config.toml
n_kv_head = 2
norm = "layernorm"
attn_scale = 0.177
init = "uniform"
init_std_o = 0.0
init_std_up = 0.062
init_std_down = 0.0
beta2 = 0.99
decay_shape = "linear"
Each number is 500 + 25 x the weight over its row's rms, rounded and kept within 0 to 999. Layers, rows and columns count from 0. Numbers have three digits each. The size before them is the row's rms in percent of the matrix's.

# layer 11 MLP down (transposed), 256x64, rms 0.664, rows 175-255, columns 0-63
114:508528484474471551512510528493512493539519512472449506469483469544482491520490532492535535505497462517524456463478485494479488495510476514503498484459475467531488513495504513461561528517489499
106:504486502547505510511490556483455487499527508509482489472491478500497498521519497523531516530530554515514515445509499472554526453526505511499460470458504535477484519479517516489536501466491484
111:508508443481483531500483492519469498494512490492518509501500511494499489473486491491491500480555456525492497499520499476437466462509539536519481527494478442528496527524467551549483498529502498
094:510475550432517477517513483508476474517501489527550485511501500480508481527483448492465549519482553487493505498497521524495505484497524535504485498497478439517481485473465507539518513474499512
093:485516510524499476520519462508521421519488535516549540488483459492472520522479543488513461530498525498514497468495481479494487550480534458503499508484545488506532505513509493497486498536508481
091:506484501520520545489516523502445500502491517472528502494472516509487511486503485484518472533502514504484480473492507508469502527481473495522525518455486507547488452489486501454462474491433433
091:512468463496527491492479503534539458518554489555503537504483470500490508534486490502512486506492527487537477532492492500486544489467535472507506493501478500467505489491454462558521467522479488
097:496514488491495544519533475506547480482504507502503454489524497506572482530481480544502532524503491495468481484485502493506474526472493511518520495522526537491488478515487544554455457503484465
095:499568529546472529493513495506523493510499508475490493516478477486485458513522523506471523509558518542546486474523489560526467505492506513506497515463488501527505507491462502550482513504468499
110:534497502451537460518478550487461516503521459527517529533522499506511454496484482488485523544486529490503493497539496495440458497501503547515515513516534514512475494507534469503511506529486504
099:503494481465496496494509445475470484467444477515528495504507518477486535479499469536525522472474466489535525476492524521527480461479535465524498500466478474519537513510467490496484476463494463
096:497473504488479504507465521516526530467490481483479492538529461463500470543464516501453517556503472491518509553510511514499460500517516496498525556520502508492495531506498512493476487466443482
092:554506509515527515524476492519471479484505522481451537533539481520484500513527441532515526511518520499498497508498466504500467454512487484515471477460479497499454493511525527530474478459481472
089:481503527498517481516484535485509491551516498506540478519514494449480497520540505519521530520512533487496520531510507554507467473513477474466508484523555556506493535516469503521509474499521544
104:546470495506517470479485506528529472538467514523509520527507454493502547505504486521497498515502458496497546522512543482413475509517521510492478515526472521506478490499529507470493486532523506
086:500520507522497463528489510477474498510526482538529520498499487479518535538522506503505490529505466534508472463517493543528506521490504542498538514457500472498521529460495457455558505512543518
094:535471472493504533456506500525511488476504510494533557481512490525493484536507548519504549514540525494511487495562499496496470470513512534530484445505499481499536469520485478483524516510495529
109:488496511547473472517494499525516507506486481555479522481519482525502478477505468530520565501506534529537489500498510552491494481495520531540542457493482464521470482511467498501488476490533471
098:455482503479504474531506496472472485492485549520505447475495470520531549483487464516468515471503507500527503517513520518527452490498504461512502512510489470456494485517510475501502468520434464
088:479478508474500463502439521534486499469506552488518540479475496483499479448487486511501508492493512485523535476494463538496525484513469512466480534489500469448486543497544501519519502522525521
090:469518504492540462517499483483461499505462486491493482516469506473481534489488520517463526467556483495552510500574503507491463477485509485533496484510476480492532485476487500487535455496515469
112:531488535555461477471531473541497492542519501531470508530485500513504520455491490517510498484452469510482545487493521497510450491475484520460475514502531519499472506513478471475501517515456497
090:510527487508478501507554518490484514478485484475496525534519521471462521507541511496512528571486478487489518497567483523504517498443469491518465508496487507458501528526520532488484472498491528
105:506514517473466521494528495510531493467538510483528536541509529481484475512546518491515465447502509497475473464558496472514478518500461498510499540439514523482504500504485492519516498449508500
087:477465510480515480488486493535473490458482489511510502534467482480497485486476464503469519497486538522523505521516505491478517491495473469496512467497514506538533486509505479484416464426489472
092:505461476513507413499488455480480495493510503494503499486473518509510508508524496557511499506469517495536478493545515497521470498471508497550524487456504546508484467504516485539514506493500552
107:508505515484531484543509538433503515499506508502543505518525497508497474528545511461475509469529494488521497508521485490468478522467482495553488516502474532480511507555522531498538468510473467
095:506493512481485496501508482482574502461510504497516527518546543522497499520518537501492495500492491517515525457455514496519518496469485545526507483453530480476506464526462500488544490549528504
092:513450485430511500496515514501531516470501490468505476525445519497510486492463461472504497491505521512478493516451513458505499513448525488506507501507448497491535509510565493505521524521501489
109:573474523472482499498493480473493503479520474500502464513467502512492474462492512484494482465563470525511477523557507436529470511497528487505501485513509498484505482517484469473475496522533508
131:525475472513503533475483492502497453508569486496507491537505500468444493508484476514469503523525516486465513508503476537482524492527512514445519477481502503474514529543503551499455470500500481
086:445476524480471479523541492490487484521466515513519493483522530467497556548501473522457501510476512520493525525538494469456484473466503521513496510502534518515525484488515516487473452509538499
100:505497521474472483492496467504558512498506528515473456475538475481541482493500509495503508513504509535505444535483511524515504482450528478484488542511489451502518497508504507450530496494546544
103:500500472495463451496496490492474505483481538502473484522483508540501519477537496536478484483441510488490538520476467527528526502523539522460474493503501487505476493533511564505482545516524471
107:477539504471527490463482517542517495540498503490520499499498505440498525518499512482510485560485494541456487507459515468499503528482493486509482549553526516456499475507484512526493462529509499
108:497489529479498541488509522483522459490488521540529503486481529481471522468535489538452467480520510531524513520445512476533490440510527489522512496496436495500489517518498501479513485498471474
079:519491518483442484531503490523479490503553506478510498501488530490509532501502503498544491477520519488484515513470509544549482504504514515469545564549500489521490534499515439472509521490475499
090:501515517492490538455525498495460462503463509493518532474496483509442531499488514538492524475501518514489509457491455526515512499440526511459495471523511494480524439492512540499470508491498502
084:453520533495471529528540508473463476527470516513505491455516471523481506508495477518512506513514499515528483528480491454481491478482475545485449486495517506502531522518446496542520497548496528
090:541495481487568505499532544472460496441539488499475498498497472510489526508519464478486479498528539517492516541528481523501514512500526489554481531475493510520464528511496528524485501504476517
107:480545512495525505528529488517475509528508529497513488525528517457462487485531525455476499428534488494471509463479509517490445492516464486494493457512550509511522481495516503512483512504473522
096:521486478467469533479476506496520529531508496502522472539512475504507480542430489503505488539477525522511483487450531503505457514503497500498533512465477439528502498517503514529453496511480522
104:514557514516486508509524445486490472487508482493448491498509520521527495484481469511493546461493540493522457495480498484464468528488522498553498487542498496530537489501477489473486457531490523
093:472512510498503505535490507494459492505500489512552484476510497549516515446476464544539541528510526526493526486480510538472481484494505507507495453492468474525531500449499502498522539537504527
106:533512516494551449495477558484522522483513499483434466511502509506490519545498496520520534500480521513515519517473471506527536529513488496505492470494478519449475521462527493478499491521538490
098:447508482503521487484527491487509520512503558520480513502507471505526530476530560527461503508479470509525488481484537508512469490514474468530468501471493468471525516538482487463538505511453492
090:488501520493474502506439503490502531483535494560520535496464517504486467527508545456533479500484513488505479476522510488515450468499461523502483504501491512519493508488557482473514520526554500
105:478541513497522489515538532512501478512493482513450542474482503507472481526511476502482466508461530464444494455476532510495501506502493481493531540481523533490524486506531489504526452458464511
109:466510523499518495488487483561522489536489553484498539492494500539452494504504535511484526476503503500458554475457495506489468473502504509529475534501492537504510512521500491497466504488496431
116:456546505526482492511527489519492506501496521545492515512461505502524507482480499513482508536510483569491547531479486507505483476501518493536507485476496490531516482512441459537439497487480524
103:514516495500483493456473520497499502530425447501502498486527495498463526509536472494500455509484520517517515506531519564474503524525528505511540483513501521498466516473504485528506493535552492
101:529472478503480525508489541485497534481497499538498530495481519500484521459510503492472541515468498508466495528580477504486495506533510569547481515517523502507470505532493478472502506493535480
123:480552475494500443510507498530502476492520529498509541498485524535496550507464470542531476518509457504531491456470486493529507473551497483496503461502471492483500487490524456471526500498490491
106:483438482469526485499519459486546471479492523474504510528517521471449484482501512499515527505544490481517471507532517492472493487505523441458470508530516489513485500466464524505494507530510539
090:504531449488516509474499509552519476469469506521503518556491527528506494507490525498515482483510542503513462481525464474515465516537526449460503483513476506461476539492512529507535505475484487
093:553464488464511489526510527525491510551495487524516520499457506522516479498517447502488458478492509469483532519512510489459454493509509569506513532468511487493486518507451513525487509485500479
085:525534482513529473473500511456483503492516491502539454515502524450480521467526516479483483484498476512514505508536480486506524529470443479518517517523499512524519455495485502487535480574511490
083:504528533492505469453489512439494473493483480477493492529494434508494477516509507536498484525511529476491528491490510506489459522468546483438500484501508505514457524537527489467513512493534516
111:488460490528537503512466517544487533474471497472514491483477459478461496457491503503530537530464489503498509506518535509489530497513540510488478503426447493476512505505487509521531488501471483
090:467469506487520507549512496536475461522566507506504494520473526533532502522499486498508453468510506528508517498518506540540497512503492505483482456499495437511524522490480529502533484479546516
092:508526472471449478535491534486558528482525539498480473527500504487503504516471497505498543517491523500478517509504493529526491551485509525480471496527489522502440518515449524520475531512479528
103:562508512493502494483509497511513461552466489485487498491520514546568489537471450488521472496501480478499482504491500459478519513492489493477490483532532562541496506498476482512469483493514507
098:514496516552506484529537523470487518504564486540489492498519544516453476493523543536501505461501490534488488524467473505468530512450495497512463486505509515505497478499529535468511517472490514
105:485500501500488500487507529468524482474454482485516518483491508481530485469497454509493501520489514508526426501481518481475534510519502448505486445466452489508458560490510504502474474498472511
095:468493487506524465462507487497508511539446500471471499504545492476513498494469484514486511504498530505492461516497503497501533529533490497459461475533454499551540521490518518496555542493532502
094:497482491499513416525504523545520484503455516524534529514495474518473501526513519530498520474529476532503458500490518433536523511492519496504477515514508495470526516509544512476513477522486500
100:490509504508501507505476536486461494481497543471462523498479542511478508516484498459546465562547526468471539500493535538530494501501528502522505504523500487498538507519468538475511464507520510
079:506480498542481477507464536503469521483498532535523467475506521501484507478492457489520516481477493507473490517481514496499481556525509523500437501485563531453513484510507509468552495512475488
097:510478507563499489505517497520462511519483490521522492507480479513509510509506490486481478473520526538520434496490538482508453576517458531524469471476492477516486496469480505467479503515526502
105:503490470486525490457503502466491529479474518511513503561483427487477465521530511543482500498468523479544487498528532505492517512491543486505497512506476505517512489503432459493508466499496500
091:505496507477537479506514480524526476501559523520470458495457504464536457518462506483439518513497497523482509538531488520519448511481504526489500513519495482478501486499472508524531513470472535
121:515530491503548532471464490473513507489499461489487455487521455507499491512531465455476524472495517479500509515497536477493484497450478542498540489522502538519509460492468518553493520516521513
090:504529572483497487497493472547488499479497504530529521461478535505458508492524551478478540514496496523450524508460533484509466498476466479523493527505490508502520490486524521500497504502443512
101:464530496516498469507513500524510474519465484476517543490494522457524493447475521472505450509479509532498518496501496522465503518516533476529486472498504551545498472492532507527554512474495537
104:518533529509507502498515446448516500534495501447511468519546485526491477487515463497479504473545517477525514486515495523476486456519522494518510519520558504494508468556525509493480522516513489
106:540521523458482457494501467503518497548518513525523516492516483511468526525514493494479519453480503439496524516535477492488528464490461499506538541525502543528495493508512521468463497525520486
096:549508499518458476482505534494485506475493523522520501499473490512501468503466494502495495536505515515531464469473498558536474481489504478484433548522471522502477525501489546500460493512460501
101:509532508494534494511483483512506513464499522470522523442467512528505527503508492517466482494516535513497449462519492508516507511507509484501506397479492528489523471489469472505479467476518505
104:508531541543514492482466512516486512509447449544540498532512485480492491459503502527499506524497525504476496523526479524518511471485465526510489485513498535489457473526483498455551473488519477
091:475493505504525488495496556480477489461478517489488523476544505492484488490519523498496488543526528548489504528551537503482525526549497512484504487528489506476507490458560511508493495517565518
097:541474512509463523499519512488473507492543540484503462496478514502499495507518572509457509509510527505516480425528478505519519496492509505481496482482512561479532496493501511548469478477510516
# layer 11 MLP up, 256x64, rms 0.591, rows 176-255, columns 0-63
106:498499523470456519540495526520486480505487505485504519528484518510436488519549498467482457525602480492488481484489477508504520500503483505491510474499503508487490486496512517531468491507548478
108:500509478472526539500528516485467516473485493484518537496514502460484499503456475474472492538475465547489498514488525526508543493506563522491499486472520475469525529505482531549533484475523516
092:491480516511506439493469497505512495476455527506483498501504447514511521465470542481467443525561466525485501521510530487502454507482508508506489541505472507468474476507489514468510499503493467
092:511460523459481489491477521515513531482530508515519515494518489506473516511510488483518474471499483488469511525493547478439543509520427516494538500517492495512470439509452502480495517516508481
103:490476537541531494465511486471513479467471485517478510489517495494494514522518511520500529457528499446466494534520520480506509529526467507478486533497488490549509525486474527458461542449518508
091:445489529492485500548517530530550501503532484520456504506518488531473531541455499480480494518515477466494502491467460524517530494480502549493495537536486478494494492508525514509477465475530499
100:512487491500501519511518514502479511464525498460514486488486502493474511493448473463493490542519491508484483545509494486479561471471494505500499467474565505511472482560483516551507483508549512
109:459471498479517517503522486526493473527477514508502554528521535542501520465517527477521531503507506488466482532483457500504542492539504532508489478511511513529542552474513521522545521492516529
099:515507474425518502497516505456472495463476536506445491494483508533509496481477521544477464468473520490533472468529537532510499480499506490492534524506534471499521509530492496474513511471499471
097:500482497508480491508513491493478523504534501517488520475475464538510483555484500485522483494473490500478475510479464495529509479514447569484499503491538496505473559480462572483494517491487498
100:504523474584515516553482487511477524489437516501463512503480503483489524471505556496482490508483479457545510488492508536484524529481492489489485517521519515469484528490471518471491519505508514
096:500513501518503488513466485481524526535505464511558475501455503496503538457497518453495481532493492521485481514508537507473519551529454511516509530509476512481512493476493493427514484469515515
093:480489493501482535488499507487474531515467498486490511483472489539530555485535523490460508480480462492463483476491499485491512458464490545484500503472508495499531555535525546517517511508551533
100:477473525454529506486466480492478489473492510434467468494488511533522473514512510509507523527486518524537462558520480522521501489517503489536517513493490447498494494500505499522555458468481498
093:469524507502477467525461492516516493525492493498493494468515507479515508487518467470507451509526506493552499455564520525507530489452534490490550526475473513470482486532497463517479491525472496
110:503554524492492455548501522523504520514518475504500498522521456486527514482499483492517524505492477508498520540466503471554486554510472511513531554516526516463474546508510545485509497513500489
106:457548499475521505511435505498515503470484483518500497511545508485499485480492534561527502503483525474527467508477520528495502476530494478525549460473539502516504495515469465504543487515501473
103:530492461519536478479456503470515503508489510523508497510496523519511465473489520489495512496459513474482502504557484462504580509464516524490511496506524445487511487505475535476519533473541498
103:469501503490494482510503518525463438469510495536479497479519472462473549470479506523547485479504493514483491507450509519542475472531474510521527522543480483528487489512495489529487452469507494
095:497495479492509504546510488518494502467493472470506470500449492509471506472541478441442484475528528492520516491512525515531483497495495450532517539478491501498479473495521512533455502528504453
105:542509503508492489524507498447486517492493495490503527561466460545464498499499486528468521467536491498511464494531530550511532495527454459498519473509482478500480520530462518509498504504513532
089:518478520520501517478550510519520500503519508519478486471489502534489533464492504472476476468493517493465509474565498509528515501464459507513461508511541526487557477487523532538498449503484506
098:497471480512477511505469493537491445462490515478477508504503508469505493511478486488476480484498484512505473537483524502490509560563496551464506514533514518526451454503510511500501455457510514
097:451482483458506529488492485517472466483493473517506499512512530483498464484513509508485476489531553523491508479560478514515503532516493466513522490445524442491513483506472493501485513494443462
094:501489458508501456465524534511507513471497506533538465511452512499491503489482519493491454468479438489488496498519494535474485460539492509520566516511510489525484498505503489483509502492437509
108:524490483472491500523549501504470495480448502505520489506536538511513510460507497493506458474550465475519527540460536512489538512498508537501474526492489551478523538503485468499523531517479488
098:500529457532504485505478533499440479505494506535520496484502513482502523490522504536497520483563489481452514536551491525485478519538509475464524483513480478507497504494497540516463453486471483
111:475535501552474484500478513502494500528510506524503519489523481525494500511536518520469499532477503511502530488532511486515502514567449540476488520495557522490489486487451562482527489493481525
114:481503495487477487502491509526476490530535545513506501474557510472541485543482481551497521514455491473509500505485517522451519505499467512481516536514487520518499489497515544502526423489483491
101:463468527492490511469510465527551480490543500469472489512525485449479451470521489527537483524512506484483515493528510498531495529509523509445498515498497508491562506514463504492509491493455484
100:570547510504539498534476494482527511492514476465498542504466529517498436493502553497484506485548478492497480497496510496531517479523495472491495492473493440492492535500522517494466499514514507
096:535529474478535492517445474519493498481487510481516497478512518513537464498547489461519514496541487507495490498489554520478511473547525503452478529536459499470507506550484482508475502483496489
095:513484413516524537527520509499463502492486502480524483503469502495501520530491475480503460536519515454465467539525484498506512521528555485447502483511516506496490537482494513513509467496489489
102:516523495461501507513519491489505488500473498512556500501487523497527456492499482507499485520524490483526493477597437504518536458502461479500503471486512534475500503510466499497505512516459468
098:477511543453488531523540437540512479490479507521494538460499504510501510513511480502510482526484491516499499530485532466484514469543495488522530507501489541557506457522503524533516494531472505
087:505504515517550519506521487507522504519449504511539491457475526503465520473500548499549490542522500547526526508506502534545541541490517507506509475478494526483487498508532488483501460459508515
083:470462526492550477483488569530513515476511456530487507503512494521468462471505509514504462478510481473503497507525485497477506497496467528499494525517491565476488494459482465466512494473461509
104:504464482522514544502485472536522476502525501464488491528496524514523474487540557494496502523515490503524494527521524480527486544475472513481529578531505511513505514491463489470462512484520527
096:471503511507527513501455521535529469460493511506475543491475486485499447448528532496479525494506482516521462506484501517515521523488504480482480492531496503534524493544509489484466548434509510
091:522515518490548477474496493520522528513499456506538450493495513477475533491490547470510511479512464479500496475512472486524531446483506480557534529452510492520520513510499493495466487509514456
095:488495525474524504508468483496445522445484492532445459487482529524519518523459450504474487480510520474511544529487512514537503468482490474521522523470489449479510524497495503525503495499506522
099:507529518471510516522491524527483474469471523528499542481496504482434488493499554488505470489526476496468498524505501460517512514504489479499440559501477484481507510463468515499467506470525465
083:526489498522450467514461498513496512486510478465502527512507481533473470483501494566515473517531512518501492489540477500471520508429492487501500507514475461486491504499510554485508490539499558
110:517460491452480554517477464484514490504471501484521530483488463513490499495546474482519477508540479481533479510483503487453491471454477503492533513462535514508510479496457478466514500511547500
099:521471539506472507504481503512527531523538437487531501494482498490494516499488454488516544527524495483460511508524473467477549519485501533483516507530514539471499495467490529511519501487565520
097:535525500484550508504514492510504485537505486503488499528499486575525493472484447484504495473534467487476540532507510504513485531518509517447515493520516494429510533524474521497487519489481514
102:489501524458498538498520465482433504490500514518490516501504499488460528521525503553512506536475496464470479489500512466573524510513482453477498538506528505527473461504483510499508510512527513
100:467455461526466523486519515502505510483517500505505457493521480498569532500492553552513468517500463497474506539498528482461536504489488484481518512523492484524508544481502501515531478527484475
107:494513512495462506487473470503539483517494482504495488514526510502509511468483491466530434500458528427507479495528519474468479511519525539449490518517476520503503508485507515467537538495516464
104:523523534492494477500480452512474501516466509526498525525475480456490500498477514495509472506468483530511526504538519544479469542525512455512574520547472495490476479489479523495484480491524489
104:526473521536488482523495490532525519450493482483512510496462468513523526514540532460528515513477495486523519510464517537499486515492471489482516518490507512566444492502511536481460479487540486
111:477506509490509484533502507527495514460459526484499495497496489446475476455478533488483470482471459525506508446470530523468490546504480494499464535476504525495490560524506516481497477522519473
103:503499518483457537467508472522485533525497498478499488562458519486525511497443457538495510494541459484489519502512511505482524512475535449464519502512485466477501488526494507502495540526497470
093:499504533482505478475511519510450479513497490546492501460455569499493477473499515456540504508486514452530458518511485499502511528512517509495525534485504533505552512488527499464510476474527509
094:471485517499502496508485527461493452495490487519490465482525477510468540512544484527496513453517510499517545477536532522491482482546483484478462525473509479552509541538486521529505485524479493
101:501480532522490492484543474512508502483461507521522508495469468499543513468476528503526482456524500517478526462481545506509529482538461458502457488504463480493519509485519502522560530518507474
099:515499485483545483477493497527477519519537483518506501518481556481488508447513515477490491475426461469508513436496460492509499494475500487537522514482504492497516517532487514446513490517493518
109:458509466481493503533515478487485491532483502501515495463507491516487505485514514486514492510510475509475506495480532486506536456521508459437425509470510495558472546527527518489492475524498529
094:483496514527518517527495488504536488487472465545518472524529483453515501473484496474528519548522508525503514519499497522517521532489523458540456528488508509490466540465475527538499527469542499
101:508496528482475547495568512488502526474541498474500453492509500461481510536516487510480547479501515514464449492514502496475535505473472487484497519546487499561491505508485542495518480484499486
101:510472492461474514508537494530522499483496496507483525501495481471487503497473541482546505439551487436479540555523490483482526475503490512491520518476481502514467523471513527510537490474514494
095:506493486468525503489522478517482499519507524499496485468522501482545518486483484482478514472521470502505485543498468505526486542504562504462557495503459489562508528501493524471467503468543474
100:502514501493495521507506487484534463547501520511482526515527476545495480491472498520496448483489441454525539500533473528537490494503488498509491500529557467449513516496456486523492513490478485
103:488475465500493554483520480507492508535482539490468469528512461488477536463474451547467485493510479472474521511445509511505513525463492500534485520530525474491537510504499508486529478476514485
097:491456475556489527494477459505497490509520477511527548489497515506491522493512483483517487455515490525538514498463485488445529517497512498500518523475504498489526496566496521512523427484480517
099:529438517499555515495487477485505533487508501495534485489505536463494509475503451511536456518489524455516516519510524495464481543521497492527496528543505491499547523516496513512505513547527499
097:500545459505503534497545469504488472509511490509493529489501493526472482514440537506511489489471509444478510516530552526498467491469520462501521542513477496496513544497482502507503521447472499
088:471497517503540519500533522471482516490471464500525517500542487494510503469507507492541474529504470433485465471471522522502549492470474516526544447475504535502501525487487504491471495525518517
104:458468542503467516500441539482503495442485523514497498515559501513452472486517527516495515484506502487482453473496501496492531497508507503524487540495456467463480495495468496504471508518482470
096:478539495465498507497482503515514488513489508490510523460547473486475494457508533515577504515487465526484477536479456488499477531460501501531526501455471516495480488516526516492535475532482479
112:494491492532503461498522473526530459497445525527515498481515530478470448470480503514513461484487476486487479508537518467497520505546444502499492504493513498509513554471499474489497516448500469
099:521480459537515502528488490524538494495540453486507468538506495464504543487500454490507499520487522485521461496524479514476519523555508532495528512496536531501499492485487545473490488524499557
103:484509542503504455495508492501498494468476498503526461462486533525495511485523481540475560474537510517492505521491526481543528529501456468540508495488488499514465559488485515484474496515528463
091:468541482518537476509521494511504461537518494462469518496494519493517449450501504543493436524482491487481482475489525520506553511510525527547515503510508508501534536512480494528515476526505511
104:453492463506475466474472513507467513494549499494458497535504517508499533531542485482496506554542502479477478531526477486502562504478512504484510509483494535520480501520524549533501515522511505
087:505500483508497462520470465501508508488476498495517510504500561495493488480547439506524506505496460471502475475534460463497496522529539497448533480482504497512524462548522492513508485543485481
101:476477458466499495510507481486516544508528500500520516446508517540506511505455498485517455494474492447512518549514495480498523443515522485518527531512498493472526520437480523500484489520508483
108:488467475496516471511544498507494510474501509460486508489471497490507525522484526493484484488503442500429477504459519503521515543512482445502526515513478463460477519507514455505503508479506445
092:466436541513476530506482476500497528535503456532469504515484496538502496506490481511512513466485501515518503484541509509526515483473511495507487509434510502536516554522490472460503497487445495
100:501482512480504487523520497478533542485520509501497483461535501507565503517476473508511492501512448520502502494523498510488481484453465466549512571501476490487523522495533510521476453516510465